Each number is 500 + 25 x the weight over its row's rms, rounded and kept within 0 to 999. Layers, rows and columns count from 0. Numbers have three digits each. The size before them is the row's rms in percent of the matrix's.

# q: layer 4 attention query, 448x448, rms 0.0234, rows 316-351, columns 64-127
# k: layer 4 attention key, 448x448, rms 0.0234, rows 316-351, columns 64-127
# v: layer 4 attention value, 448x448, rms 0.0234, rows 256-319, columns 64-127
# o: layer 4 attention output (transposed), 448x448, rms 0.0291, rows 256-319, columns 64-127
q316 077:523514483540541508521468522527481453476462511523450517520492526524520473494500514512490498532529440486531512490484514449522454499492481512478497501515496499529468501511479476498493538557474472
k316 076:488467489471478489517502531525497487562460498508509495488534475481481459487486504470525529487505529492520457482513512543555515519520496476496515552487478532529507464475553481485473499511514503
q317 099:456499479486486454513507528499507496509531532510544475496516475539522515471531452496510499486439468551429531548493520543508507480544469481514498505469462479517539491443481535519517500519474531
k317 084:458536510515495529495503528445492510504481463482529529481465511456514485458499472463489481499484501533470577507492520495507535508494513510485530539473536479533493511496504495506531561522502490
q318 105:502477502488525497528497485474465460497466502481513528505499503447478525514510484519545484510472524483540465533537515487477492535495500508523518488508483504439520532505519550514505473511486495
k318 096:507502523512507471485506503503516468513494500506476496520516499499524482504494496523462521502492483488461463481497486523520521495491512465479465538482482500475487496456512508486523515533509511
q319 077:502479521488493507515522486528499509526480492476546468503476472492495460464474501536514481460526538537514497524501557466519508544498513539437521483505543536512513489493553492479496517511501493
k319 080:464528486496472479514536500528502511492502543480500494519529488516484488521432489500466503477521462501506487497525493491488493496518517563483518461492529468458475521508469470503492486552489513
v256 078:496495510470477511511491482495503493455495513515527467519502469493512482482479463515519534468523502482411520507472479514471466534515516529509496502486522490536487452506509494509516461501552462
o256 071:462544469491492520454538510445497496501471489476454468477527521497500496467498493505423477515515509479504517492494497509520529537473489488463532498517492468494499510513533481477529516527472538
v257 081:498507519472520485481465496508488502533509463495520509514536506489473510523463491500503493443516495488506479510481542533491505484475500543459515518493489515506488531476501504509486548486558477
o257 075:530459520486538531530526507518490469484480531519534462501504524449520506455506516506476517525525523483506508512510500502472499500506454575506535503490528537487500500545505501526475496498501481
v258 087:532450496525503514472471486523518478485483496506511520474514544477537472519479533505512502510494494519511508474498498475510497454478508504515526528530467480475493535527505533478451504518436494
o258 082:484511471492546506505514497467556493523504491501516484485506479507495532487555497509553479520507482520506535494541467538435471570516489503469492496465523525494514504452532473482530537463593525
v259 078:479466486490515504511483504510473485510490479498513465516460468424495523467548516555511497485486473527503522491477499499502494499527475500507501514505516495553481522489497541452501522474443459
o259 070:516497512505481519511538525490468518520521519545535522557487451491484522514495491498449473493466491482468538473514540541512470486484497495470482490522468478493509509488528472525499509499504534
v260 083:507481505491510454506469480507489491536487559494539484552495525523515517491535498522531496521462535473526502470501482531461511458503470523510516497504512466537515477465554517525511495517550522
o260 076:498504504502489505517502529484499477459524500535422524493508515491548568515439517473526478512517521518514484491501470485467515549509523462498482494506514461500486526530503507478498553488515543
v261 082:494484486471504544527525453493456466514531469463489502542498498496499491477505518505454436528525482531518516518484527494504477512550500522477498557521489499498534486528506500514531507552493485
o261 073:532522486520487472470429519493506515447530505502457530490494514500496471461488514476517546529526534453468487498466480503517493517539510534495548511498555473506503458484501523481477533512486488
v262 087:508526464513479429510488508522488551517495540464486472509492534521473534505470502504515501476472525435525505504484528483540493496528545476510481539461477520547550512502501507524491473502516535
o262 077:485462512498526528486488522506429494524504480542476506507525450504517491515478491534445513558514536502476471488491486501520518452496528533506503502479524493499491515550539491489476438509491492
v263 091:516480468497485498476489465493473494531496489467532507477510494530488521503526532470512486471480481509539500470520520497503471484509461533525496506502515551528512515514531529554524472461503538
o263 080:498481509484505498536449512509518476540532462505503502478483545472502535499505476516496498507449508518510466488507468461509512500526535535467471520448452519531500499484498496511446511480565509
v264 088:511451498525479478494516564498523471478533469524471485483503443521505486529470500492496549491446500510477521464501466512497507485488493564479500503502461471546511480545477502535510462532508535
o264 082:515532485475505533488507514480474498573541491477525513494545512489554484481497469453518525464516503513516546505509471483513495490497519480513524493562499552513473508547517486468518532523493529
v265 086:484493529556484483461472513488496481494485491475478501488465490507501522493518502495506481459532512502506506532469462465497496474497456485521554512532550506479508474519527467540534492495518496
o265 079:490501466480485485477482553524531509469488553525510513476466523504513495496512488475514519480518522521514519510480548535499476508444508510481462486491518482461520501517497518486549518465518487
v266 081:548553479488514516501494449472511540517502512516524504475485531447492486549503486496514520532470470471486516501493519449484471467488509461516510501490439509468471481531515527506459481461501465
o266 076:483469475485471515515511499516480477467528473565474504539492492516523505448502466519494478496492521466472494510537499512525482467516502488486526506474505530507504508479455472491481524497513518
v267 081:478484449509488502479538523520480534490497484479546543511491468500505509484478516520512454511510505499529485523526506485488538505518457488509504502461497528481509500498492514504521457496440453
o267 072:510509476507531554531452467471473499503509500507451470504529522499499483510479502496495498546511498479489497542514505515517502430486505539502525498502487517483497501488502516485523516491527491
v268 086:503493476532475533558466500532503499479524498464519483543484501505530541522486484529536492491481492492515485507516499480475505506540496568520502503458516446487497520468543541514496519457546500
o268 080:503499509489523474467500487518533508528485504475523514585510529498502462492457502476507474500508483482466531486517499446523532519477523519466495488524452539525472524522557507475508468514504514
v269 077:513489536539475529491530480480504490553531514493484481481488527539489540518522488470506466490512510497425480514503472476526544488493514482503510555514538518498492524503514467477498458483520517
o269 073:502487527506526497456503510497459447524511524538485507504465460494497459504451452482465498504502512499472530497500527534487495489471510493499499497473465495481546485511498555528483541504463501
v270 086:489488550500492554460465493493509502502480520524494495538497496537571499458435460502507489522482514523482544485474517521517496504530429506526485447552505537511487449495470456540518522479523443
o270 077:508464469505502472479529509494496455516449513510480481471495530455494539489536514499494519512476519466489476509543525507481502540454471520475496525498466470504530500525507507512477527447512551
v271 082:482549534525510537514532502540493484497482490507501490496494477485511484491538477515476518546478472505458516526504495503469523501526520506494522466543489514472514452474489507490515491528481478
o271 077:482501520498531453494516483495440468514511455497524532471452494455470503512510509514521495455518497502545539518486516522514450520524500516503521508512522496510489538530508491505519530494529500
v272 086:513529537524502513490470494555478524470527482503541466480483469512468492526526501516465493510518515469550500525477453489500487494492488493474516521509526519474492532508509440500513523503507497
o272 075:516466502471510493497530508526473499479472512552489512474504492535480493524507494561481546507533457491500538525529530519493478492521446474505447524525463525492490466482489527535499475512456491
v273 092:492464545528496508500483529502483471481518520541454496544480484520554518490490501492460497499511531563471520496462505495510516469479494523467498546509508463500487445475490500488493517501486503
o273 079:485560514512490497492506526509495536474446497491510496461500504474452520499486487488546550503491485477500482529520540472445455524525503508533449502530504504474495542493504491528509503521501461
v274 082:467473497471498500494496488503507505513477496524501512496512506509505513476510506530482474546507523509501502493541498487509469501459473490514562479488495518497516477474503494481446484480492506
o274 071:485472504506485472513534467492476516460538485468477518471477477446512462541526495481496547490505476469484518524480493505450476499440528512489443486487496525509478502506475454476550486478524488
v275 082:497528554469524505466502519511467497499477505526472530430512476483505515524530516443506509480543555492528489506479464484513527487512564490475493533502493479484493522535464483502516513482495525
o275 075:496502486506510503497499497506491502529518522511518533471482503482518493519441457537491531494500442480490531504482512500504488495530452519537461499521488500519479459508536553477516530554523511
v276 080:492501500489467497529484528497483467505474529491522521494465521522514504480516516601513524470464456505474495529488482474503488464519473461508496502481453507508474451533524509485505516494506491
o276 073:492463498494483479485534474469508528530454479530526533481453456506487493489521510494530533470506463492542510503530488492542469560485472508508503498535501480492521505451508530488537524481537493
v277 086:452478543538466445486471526524516510489496504489463535496484489537549508496500494506525507492500528501471525542483491434457502451519467501519500490500518551517526529519463536485465536501511478
o277 078:494488497489469537492488517503476507561463528529503495523450513483510503527491486457494509504520487544472472502508505529526513480441536480497474474532544509496505507465545456527483519508474472
v278 075:517508471503492515545515509487463537510515484519473481538484535498530486506450513519494464525475550513533521481516511581543495486527479504511459483459481482508507495474498550502529513502531500
o278 074:469505470515466470463493510514466482479508505497485485472517504480480531503493500480522481490480520505505467484506434472480457501478517499512524531488458497451508488477507531537497506509433487
v279 080:495499508495459492501490485481504462520498531472483493506478515554489495467539543531477503518509505516464469466514498485457504560524502506520468492498499512543530489500505496540464483539489501
o279 073:461486512507543522482464562513505500502509515534505510533492525502510538516458466494463573467516479543507521525486506511495503491517489474537500469499487487496500528475498502438517503471509464
v280 081:475504502494461487510472526494496495496478487504469512478499489501502515471513518505512455510536488488513479548497480532470537523516517546470472535547494521462489519500526541491457472504470568
o280 075:522539464483554495504509512472530458474520485546526488535545526500513523530453504509502531492493475518546499460475443519530502505460508467512525474475511484456486521530538510540525504501522443
v281 076:471474538448454481527494508467486507500535538493467501536501496497525502466468492479508513515503499447524475484552496483488488518479511476501515517491484462542496546524494504501485527511484480
o281 073:468489498517516483531489488492515471509485493504484466564504531527542487474459545494496477496530520487518499496488500515516552487502536518495507504490525474526496472480482462488481457553486481
v282 084:454475497491469460536489518491494540462461499444485548500542504518479527523489514482509446480506503485483477483491469515528512524542471442530453462474491491571526524494485436485522520503449510
o282 077:513560481466484493499468517487518478508530439493540514579478496516469448536497496494491511515506505506535526536485483483493523485502478517495453493468465456520458476520484524515547502504494480
v283 083:472479515481510485497477489498453464478499473516513465535475521480508468472513503480519479496536465533486458491486518485505489510491493558481526487496500499518500507518477491470529515492501471
o283 073:495475503477523514471507503479496500504464526455482503485532544486477537513492491511478531492545524464500496552559452518458543539456487492502453490473482530497538492521518511507525497522472489
v284 084:432500477515524494505512547518483507485496484499464518493541490456518485532526502468522514508539508484541494500494476486491475489506495468543474496509496561493528477505480464516559544481490463
o284 074:496537496464472472525510504472523477503485490519533488480463495493474506510509539530482496540459528521477535526535485503561496524500474515441495521453533489499518467454507478467473521501517497
v285 083:528522527505503506489535494560501510500496502493522521526530508507492522507499485507456494508505516515541519530476472544486510460530487549497543500553488493519493505501452489492499514469480538
o285 080:511563461524477457557483495506498493484506506509499528527490478449484524483530495499506465518523515473487494470462505532492490509494514474528486513504525492491465495525498516533536488519529473
v286 086:499465509514527480503491541510486506549494507496488505467543564504431558502501476496475505488491480500472495492530517502494470521544506504470468513483502506447506529571467509493539499543498472
o286 077:538528532483523506468488459475506505424483509489515525513497480548518527522509479505488480543498504468531506523466441520497515499536517541496500472475517531582499481439539480505515500521532479
v287 092:528467472490502515493508486505492506547535494478535476486491474450483451526539507460521496494506465491466518484520525457461481498466507494454503538487485528474522475520562527534436453503474518
o287 081:520499491507473482515490499516481485451496535489484484499531512472486535485516494498519484516493513518530475499483508482506489473491498489484531486506523492465490491490475503470525504458474512
v288 079:540505458509511519491493510499509531507498519472460488539492514574492555505486513481478494533494519519515502482499516500493497508504464547523527504515453485507498512490466488524474478472520532
o288 074:486472507509484483501498496539518461505544478501487502508505493510526470530465497473527462469510495496505492484522483461460483483482469492467510480483454495522470403476502508463499507534519464
v289 088:476504500490451481458447544506492537493458520467496528542467530488533519517485509527498487494503507469488499477486513481538538465496489485508529497502503488536510486524535487515484517506507500
o289 076:484471519480511513499454483539560524480520486540490523453517525530485494502496528543524528520492457498468531546487527508482479535549488492550491539476493485511518532493524478519516529478500542
v290 087:483567501517506543504489514455524514478488544549466469517516493488530513529464518491531484474501454509524485526531486515519547445496519512511451475470508488500524516509477494458464542478534493
o290 081:539497457454501434466485519527490488502465506446499558473492469505535517457524531505510507496512505508479507557466522537504471482475508460479530508505460469482528518504537489508493494518473514
v291 086:489496503531470519462498506478474552470489537489510534516480532463509486519518506475457476514496530513466487459476522491546513490500462481498482531473526485515496516526531483485482490500467512
o291 072:505459477494506525489478487498517467517541465542511494482486458473487501482484528536506504496497494492526477514507514455497474521492495492490538464493465527501513513480510505526503525513514500
v292 086:489543511553495501505456511510516521489503528494486463507510494507535498533471500517502518486501486476456482498550465492524496478486472476484554496494477448489488482521505516506537538492496512
o292 080:502474496473525503530543481514473511496518497505512520485448507488469539469533494516462492474497481521520496494493474518490498530505534526490507470471459473566497524493496473456476488481499533
v293 088:477554513481519501540489526545469492486501447490503507539504479466475484445453479506479495460498493477534476512499493522524470486490491507489480541471496513484459513516459522466538470501503478
o293 076:515518498478548505498471500477461511492491547490520457472510518479489488506502470482530502478497522498516472465485509538543530466488535545510481466490526493515540455486516516539502525475490515
v294 083:554502472517510554477473583512510529494450500476469497493466498492489517496528510524538541511489564460523489526489483541479531501479495529508529495522495519481538508491458514510485492457442519
o294 077:480474523475504504491504492504530478488488494481553506486488454500544515459507499529504475476484481555473476506503543531532492447504504463513514468519545523463499472475524525510497536465474454
v295 080:472498547478537552515476445487496489498498510515507518483494465484452491513533518501515470487524500553545512520544465510505453522515518511497520513527472510511471499500498477546499477523521472
o295 073:452498463496500505521459509502520481475513486511514540507527516503494522526507499543504517524438481452482550480482487521492489500478502467506502505513498480494518466518499505523462477449499485
v296 085:495495498495516496498518535486484511511510499440488514490484515531459462524508480500458481493497498490495470525499521504509478505507474460522480532472489504461492520522490491473510505482479460
o296 081:497528482486558505522530525476469490528456509468484498521482497473511488490465521491515499515506513528554528501492524527510496504495487550519472494484513536522510527497529505491530522541455497
v297 080:513534456497453502492504483488503490500502493553497500533469503513496538427490541507495496529471530576508494484539539474482534496485460544512521473496495505505476490504481538538484545454515508
o297 072:503492516501517490544463492503536498495500539473470485517489553500532523491515502508484483441496512504504518523493502502436488522495540475515512526493462529494511479501503524469508455508487474
v298 086:516487508471482491495530543483535473470445501496544492478521439508503468473481466463473521517550533505516498530486455526481469501509457524497506485506457503512480491490490487529486490495470501
o298 077:466511497494528507514489460496488478480480470504460473507467515467459545473475486530525463505456490520528520488528516481503479500534444489505503513473490508479502497510481492516508535518507524
v299 088:497470471455515470500469502513511525452521545487517532521451499499491513528469481488479474495455472472419477466488498539495520476482498486508498517542514504485500502485542437498512491511536501
o299 076:508503468529447550475479536487517518579467526488551504497537487505503502470503478474544551511474476502534486494506527475466523495533506496478479492497460505530461515502488537462495484493428519
v300 082:511494542509487513506509502529487493470512451486445488494517508513483435527492483480530493487501492481530504507497451481498479505492480486497522508460492467533507492488487493526535508492482524
o300 076:486539486481511487527529498516523468519484456485514572498508529489494471497505527492510484495484514524503479484504520497471463499477494497511463532532495492500479518471525515499445483512525471
v301 087:517476512457467522508527488490468489516516510511530497493520494507534498492516473550506488539451515489478514488484517485490504525483486519509507472530451499489548536497486500477473502546508511
o301 078:510432525496510523501530482465524476481533524460485473510497488472523469524555474500516490505502512517547509512481491517522472529561510502478509484543523478542497473514506491526536500490507521
v302 081:464553493518486508519495521500501488497499476506471447530464491535528484454497521489494536506529516500502486534523495535507500529482459520470504467488469496474536492491515498460498498518507469
o302 076:456506476487513424471560486485518497463471520543458548529497515520487511506481484495553500488505509521553482479504484478537500507524527532495520498520501509485489538503470516499503544521494452
v303 088:502518503516549487486503514517506483497509482499530512490514474535527479477482458499530488525486487484477454504511485486441484505501494513463506500536505518499489510474526511521489492494516460
o303 080:497534508478485501491525513468496504541531518523477476484503515454504524460487534506516509518517519497513508500533507497484535514529478508490494515488491496517502501472528484447517508493467537
v304 079:485519530512517556469516497486497437475493536525485492513473487482478510491496488525499488521542489535479529489490505444540541508512494489487523489509479548452503490529492468503470483491528523
o304 076:473472505479488503490490528485507543504511510511526506456506482537518459526496506508516534497482494521516495513484488502502493452509513475524495457517490530476502494459472567485486523457505506
v305 079:518537511480530488478505480512523497488520496506482500517490512491495491491482490487543484530491502486501497489506491479503502521471499454475514510495507533487486539547472536510476525509452534
o305 072:499501503510448518477512515477522444487530481509557475490475501488488525473451519498520506486466486528467443530468521536512505444519463497513499511475500494501512493470562494497488537527489477
v306 083:491529496469462495551522502457525534460517517470485506516536534530512508473498508509499452499518511492478521453504483462482520476508492513465561529506542503506520540550485536521511534530515495
o306 077:523483493541497508500479489500504532562487483497450497494503495466477524535504523467513540500521481505519479499518509494508470483509535468490514497522483472511495487482506475508508500486494548
v307 081:480504497490523529534502536488532531534450481453500494526461522466510509501455471480493458507460516491541441488485516493499576494458520503522512424510509499506502517497528444477510554522500494
o307 076:503513481522460497505463508529555472516522484515490454479488505477479483463492523525526546541510516530468507481514489481470450489512468503546542544500478483487478478508503537475473486500507468
v308 084:532504514503514474487495523488505503501488534489518526532471502502544526539520456510482530502485539489510466484496503517525543487495560475529496493533512559442513479514472521462491451489524553
o308 077:494493513468525518499468502506497511466492476562518469458529514499500502490488481537531503499518493535502513501453498476533494493520500512535456524464523507525465498485469474543496525493513492
v309 077:503491543510500504507532474498486530491509537488496504511516491486499486483480461484460496519510487506452521539470523509458510470449498520491507475480526463506469462531525506506471513482479505
o309 072:476505519536508494498503524493518506506521517490446486525454457518510518502523520451515521507515472477483475446495519449503527505487489526491485514491448485499510536523500478484483503503473531
v310 079:479529508513526521451531530533510491517472487516479503494525503509470488518464514520493493503514443470553508501480485526485468477514510525507515529490505490496462497504524519513497542519468510
o310 068:501533496466498497537495508495498478507505487525541485507486459469500497474479518521505526509479504488497503497501496499475473507489503491497492500477525487491485491482463450545496501483503497
v311 089:515546487499473454508495491458524493481536518527531549555520538494515484449475490526534501480496517453463490560506492519497516527436470517454492493469498485514530476481491495506532519480488492
o311 079:524506504490493490480522506482489512512500499503451497516505508489482463515489541444438491519518489556531515467499535515552504455509502487526459483515549505481494509517498515522518470503505474
v312 081:510495538457526474503456516496502497494483491529516534503464502508519523475504473452514489456466485523460495498506510508481498480513531543488518505489502488502452517478485490500521489500525530
o312 077:525514543480495534459497481519562524477548483503531521448520506470512512526483506515538511557496483481500515516533464499480480506517515445485487517537500530496456469496485494520537471502509478
v313 085:499522507469455487510525499530523498526507522508492550520463485478484496522483497491493516511464551502493526553458525520495484480491466471490516483522492534501497525463486463512455475485503523
o313 078:516465468469511475466515512467455500491523523478491494504501506495505488489544486479480464465508510518511466493538502487489513504470474547525491488461487532475512522527518536484495490508406472
v314 089:496509470486494486482549418479519530531478475513518520480505488488503540489517501517509509543459502480481546474501519522506524511467463528438545512505497485487485548506528475510503461474498452
o314 078:532439516488491514497455481478489505486524522483473509491496471476473493494528521525442510526515457492506465503489517504463487492506499487520498508495477531504489508467450506452464485454494506
v315 085:547449478507476490499551466508540507533527504499514500462511480520478548492455510485509468457517452541500481518556552521488513481481540479522449512498481521478543510517508543474504525504504534
o315 084:493462522496474535498487535489538477494474462469524475528506559546518503529524515511483511486529510454564492505505478483481517523492469566500512503455510531491503549490503476547480491520527474
v316 078:503501471547493488544472527473546515528487496527483503457495489487495530486491527513529528506508514482518482503532489477515539500544505522519477492490459514554512491474506482495500513534480499
o316 072:477468490515534521454503509508452476551491502483544472534507480478511540510507482482452479480495522539530463483485402493490527539492525470481570515475519484455528514507480472526502480464520470
v317 079:474496517521509490496490486517476476484514504494554535492473472497500495465547495489473443531488521520492557488441487523487465486533505541495472504559480491539492524491465497516493502495503485
o317 073:536495535451483527492504481485526458538476471496515469481451494476526533479466490530518444524473501487488526527542512459514519476526526468494534526486510496511495505501470481500523439489509499
v318 087:501514446545508494462509554511499510513471534514490506574520531493461532486499505476439468517480502512493487481469468502550453487461506519487529508542493538460514458501487462537489545533492550
o318 076:501506512486498479514479542529541487471524511496531484461478457498475532474525504517527507515473513482510491494536504508444500502523501485513491473487467491506511525487491517513507424479529462
v319 078:482474455539539484494557488443479510498534496459506472517531476474516487488494498528537450514489461512484482456543532526493491522467497519441571474473451485491510513494495520480457549510494499
o319 072:504460488511506492528517494476473523502512504504489463513489446528529503504504517472508497499515488470515501531499488490483484507482540512515526487528504504512518481491526493522532500531479513
q320 068:464481493512498455473507496474501493549501478523513510512485490521520463472476503480509501471474537504495504475458486479483524529487513458504517491532516530482493492514492492512460456539559522
k320 074:486512481500502450534528530506504476481493529472516486496518481489531501503482476497503502510476513488514479531474448455451541517500501462461532526468516515496492515460482473523507515529524480
q321 073:538522465526526514451570473434494459480505507547492500502507478539497498504537503498524453505462542491549458453501528488498518516500508459503523446519509496494540500478516511481504446499435481
k321 068:471512466477479478505522532493497555537511497514502513471497455504499489491447486500499505440477497501486506487481516512472454506496504541515482490502506529500501512506489464492461499516501507
q322 156:452511512538470481477500474536499495494494499483508491528476511491473494495526479457490533508501505515430488537468456482486535451528490474525466508514514497537496493454475459502555514497514527
k322 073:526540505499476485494514480488448504526527515468499544489482501506519482507518531509516521505508505535489534483481488483518520454497490528526497476483504511529465512483534518510509520484490495
q323 092:428535505516485483506525490561500499480491515455492461520476521520458510491479468476481529501529466507492509532525460518481490467485493502512478496515516481508480491493438483505533504501486518
k323 067:510455467525484505493467508473516515477487499474522438512461521514501500480503547508523531512481492525518501559491495551514510553511494503502493481494505519479504496461478497464539491525505482
q324 097:481482556545519506447510453480501501521501494511508518507463465496506459546502473474513504504497545488488509512550550524447482516507498508543474501540501493517513499468580528503456477494501483
k324 083:494534490475479528504444502458460492514540494536527534495504500492495486474482513525532489556507492518504480488561495474530514500530509466512460530472462600541495476499495520502479516514499461
q325 079:439496546560525510498505483501510485496466535481514485516526523504503528472492514509477514481473529451500493477533470533533502484514486529481494503495522533503517474520507509466462505568485514
k325 072:503454486470508528477533474501528493523516552477523444510521489482510474498527507547451493502518507501474488531530497521481519478516493504488469511460517525500512512492512547491507498521517497
q326 076:509484505492521500456474523488520492512511500507517486521512488474480487496499514509514485499497431486513450499549534471524501467467496502527484490471493519495477519495541506469437517521489524
k326 072:563500498466558519481492515523479444482492510496502439523496489506500513492477503520503500546530511533485457503531461493457519472521451504538446480426475555501484505505511498531497524460492517
q327 080:445533525503480493489519475534520482501493517475505448511511514486513485472506483488472496527493509506487534491457490530524538469523519495491500524484503512563519455496429525523509520489512531
k327 070:496465448518478474501478512477509504512493512495515495506463514527513499491476489473485486490549498500499484543457479457496494537496506508491479537481527512488509501484507456426532500517545514
q328 123:512495469539546465495537496475466525469489529524464510485506515474528455547529526504525521486490517527492481472503500505484540502497491506474510499463528511530508482463497543472515500532506497
k328 092:538529496520488475489513485459536481494530465495523497496504530514519500515494502481494471544480499495508527523510491482457465517493496482516504511515517524548530506469472519485497496536486450
q329 071:503484496506455496504534464498495450524503502520479470513482497479506543449493500469541570487507478484486496496514529490504535516484507472484476490473491482544497497483450499489520486520515487
k329 067:508483480552509457476500495532490475550505473498539447498495517491520539501505535502463496480469508529521500456551516535516531543511499476481493537455468527503484499525501459496502525494475545
q330 090:510505522515491518469440492519507508477532494467476567492494511448517454551485445500487464517493524496480498473469491461461494479499517536495479518458525495493457451519511500488494503522523480
k330 067:557501452566476499521516456522467515550494474482490522461489480530509484493476531480524485490503480542489494496538557530512529512520511552509503506494517500519515450482517487463445482493484508
q331 085:493439528476516510539496533512506552522494465488519542495490491526515487512482486463524507486552503567556484468466494479499501514495495510483491487480515512470502477505499493520496499525552465
k331 070:464510510520495501485513523485482507515486461502473480524517483482482457491451541474501509489499508525553514472500469535536523505504519496503484513520526516494497492494480502505493510472492489
q332 075:529494507491529478479534495518487489493521539543506493500521507541514550449477523517505497451488455470482486494518496518489483490476506512496478482511515494445522508474489467519509515513476503
k332 071:449533482521498485495509490466471493538510505455483493524484513479470534498464535479490458457494524501495478455522509541504519502501524494481513500473447505485524543478514444539528501508474551
q333 085:449543500504506503505487532503487482520502513454507515472511522532531503487488476476522518491497474539488477462478485503502477548461491523502449467509518502469495590478531508536472497474464498
k333 074:511507526497491489510539521509514537471484528475521528496529459514472521521517525544500499471496482502479526489469476528476521508505519481506517492471479443480474523458486485508520522491556469
q334 083:515457487524489483467484530493519497526496507505540501526505512487507500469498553472505488496478513483534489449480515497524530494473508475469528507463494473501510469489495481492478489527480482
k334 071:486488493493477519545530506487510509481495476474483531520517508504496528484483505515459453510536472473472460493532521461496515478528545506511475532443535487497461542528518487556505525499501554
q335 087:451516506537521477541534549537528502479515492498507453521447526509457519500515475520496511473560525514507477546494517531510503537524512530505471522521509522501459549511481516524498550552485494
k335 071:451485501501501455486514534544459511543461447510506470480508495544509474486445486546547528491532502484500457513498509556505532509495492498505516540487527513503485451495483439479501531517492476
q336 094:502524490506513532452538526488524479467476497532498521501497524520485507470549494542489514472535510486521503529546536524476484533481508490493492515479468551496503530515505473537487496453501506
k336 078:520497521511476484474524498493466470495527509470485500522550483509530482495565507533508511485467473490512508501452500475495506509495471520489499520481482495529474480498499534522492500473507476
q337 090:489483483481499520496520524458502505519477492496520510508525505530530512459519502530504462493504498465529484479535539537521486539522512469501546479533460512496485526513508524493496505502452530
k337 063:486476519533521489462522500505506477548512543522505520488498481473511457500530496468497466466500546446512495476488509509502496544488449464464460460491476512530517467465470470455510483492538463
q338 066:520477490513531504475478517462499464511480501478472510534463498488518517483508480511526524488484496553481472521497542527514518492497571472502492554453492455513511522503501519502500535494496526
k338 061:534548491518472504513469481521484482458535524503550525500483505518515539494511528506486460503509498540524517502504478466528521498567488508476507481487500480507485551497496464547527476478526536
q339 082:520505506491492518541505484492493496511538514537506480530562512565507557497521531471493498496477518501524533498495503530520528508473482462471560472513455488515560517500473495480483447525515497
k339 078:451475539476481474484464527508494500482536488533496517490492537485464516473504514505522533491507502487477528524483453512509506529493461448484531513502516498522491540494489503476526489504522494
q340 094:484504528491515517512501464542493510473491512454476532497495537480532502518482483505500495492490537515468518522482463511514474466523478499526458514524508493518493487479517490549520531491523511
k340 075:541494476501467491522499476517520535514474483502499509476535465510521481488504456464506511539518478499480505491528491503489471465461469498538490487476448454489504447464483509470510496537512474
q341 068:499474500457498478515528500452492494536528482530467537495539465484508522516501473490540495535470474501540510500511505533524516537486498511468480491465466478520509496456465513439500525480513507
k341 067:491468468475493519509484498534464458492541512526457502518504498475495552477543522531489464468484542486469486511477475503486553497516462492446510498499512498495554483480482451472513529490535522
q342 074:500457511484481521465487569500543500500499509485537497500514480510462479455540476548477478496500467520531496543512540485498506520497521523509489525487479515472500516526508528530474541468445506
k342 077:537517501504490507542473480511485512481474491499455488459556495515521467489508466499494497511505511496498497483461490453467493502470480554510543470527500524462500492467503510488458483499482470
q343 088:556501512510514519476471489475485500527531520498451490475509540542465485482508481505563460513489488497504487561525488493435517434473519507547480501517477489502495525521535511482463510502490492
k343 081:548442504483497499560530502546534482486485482487460514492544482499503530462502474555498453482483501509521475501486500515459542475517531488491470516491532511514517535452530513525453492477503533
q344 079:470516518553480504457541471478494445474496484497498463509515560498475493462537516512488482500492496483514502533510529489490502482479528455472519499519475460484502486495505486456474495492449498
k344 072:498455500516476521492515536499475495507570499514526504521523473505507514454526505509520471474523534472527475541494520518485527548527535507499529465534498496546489536481467489449518502486563518
q345 074:491489484542480515527457478480482486508509521499502529550511506504539497499502539495507472514476548489516494506518518460532461449491562490512479467481513473459523452525496511473491525541499494
k345 080:513472502510533483454514507523515509568499506480539450482500492449477461508507473468477482479486513496506462505556540552555520485472499451498471516470456503523471462462515519528519523511493506
q346 089:526490459511503530527478536475509490503488494501506495524528509555531528490496488523495504503510528478546498495520507519510504484462530520497561447469468464523527534484554477502496447513433453
k346 069:539514496538478527508506538505531526480483479445518538487478502489476511522466452480497531533472473504521511484512518508497489501496534507521561536469464453482499491499517496510503502522527481
q347 086:550484471505501471513522484466475487502491510533524519483530495515525504489503531529508480483476497479451466488561526507504527519468523539481536516508527509430509500505499506466464535527467509
k347 064:483515485479525498500479484529446519539441478493503469527482507489536525521452456446485512508493490492462493468534524482514487484489519545525494493507523531497509484500455480493497454533437469
q348 123:495538521552503496499513493489512506521497490490533539522494521507530529543490491475490490531462508489516555493519461509471491494455504490515542469488485485507496484480537452503495468485521484
k348 085:499525474414475523501457479486469494517542543512454509476480476503491531483538504521508484494484447515505479516568460490479539462515515520479478540482504517501495506492480498493452474487528460
q349 146:481483498464454514521484513511499513493535491443503516489511513512490497462492483488495544490549479536500487522444499482528508515545512523506503531510509493480510538516455516516525496473540499
k349 088:465479513560487487507509533532509513470464478520518499506517483499494508528512499483495523496501497552497534548452532500483497513509508459462484460540543490470483510468485470485522490483537519
q350 102:517518510486448486508515504513514502513505534453528537514529507507492522498484464488505504538482494498487504526488451487508459504543464459531507492531539490497510523556522505483503511507511524
k350 079:488484498503556496521469485514524494514517482501502521518482482507507514492487507504487483478529515453565483488492544507473519531462477536519470477501493480506495527503496506475486493469520509
q351 069:521505523488549524537460513510459484469517486514493533503512490484529513556482519524497495489466500485512496482511485455538487547502521490559475508469531528507508509504521520505509498504526494
k351 061:521504517490537465468492514518506530482517509482547446463438501495465479519491485502518470536504508500579505476500490522500503519484465479520468488488488486480496499530502478512551488470539479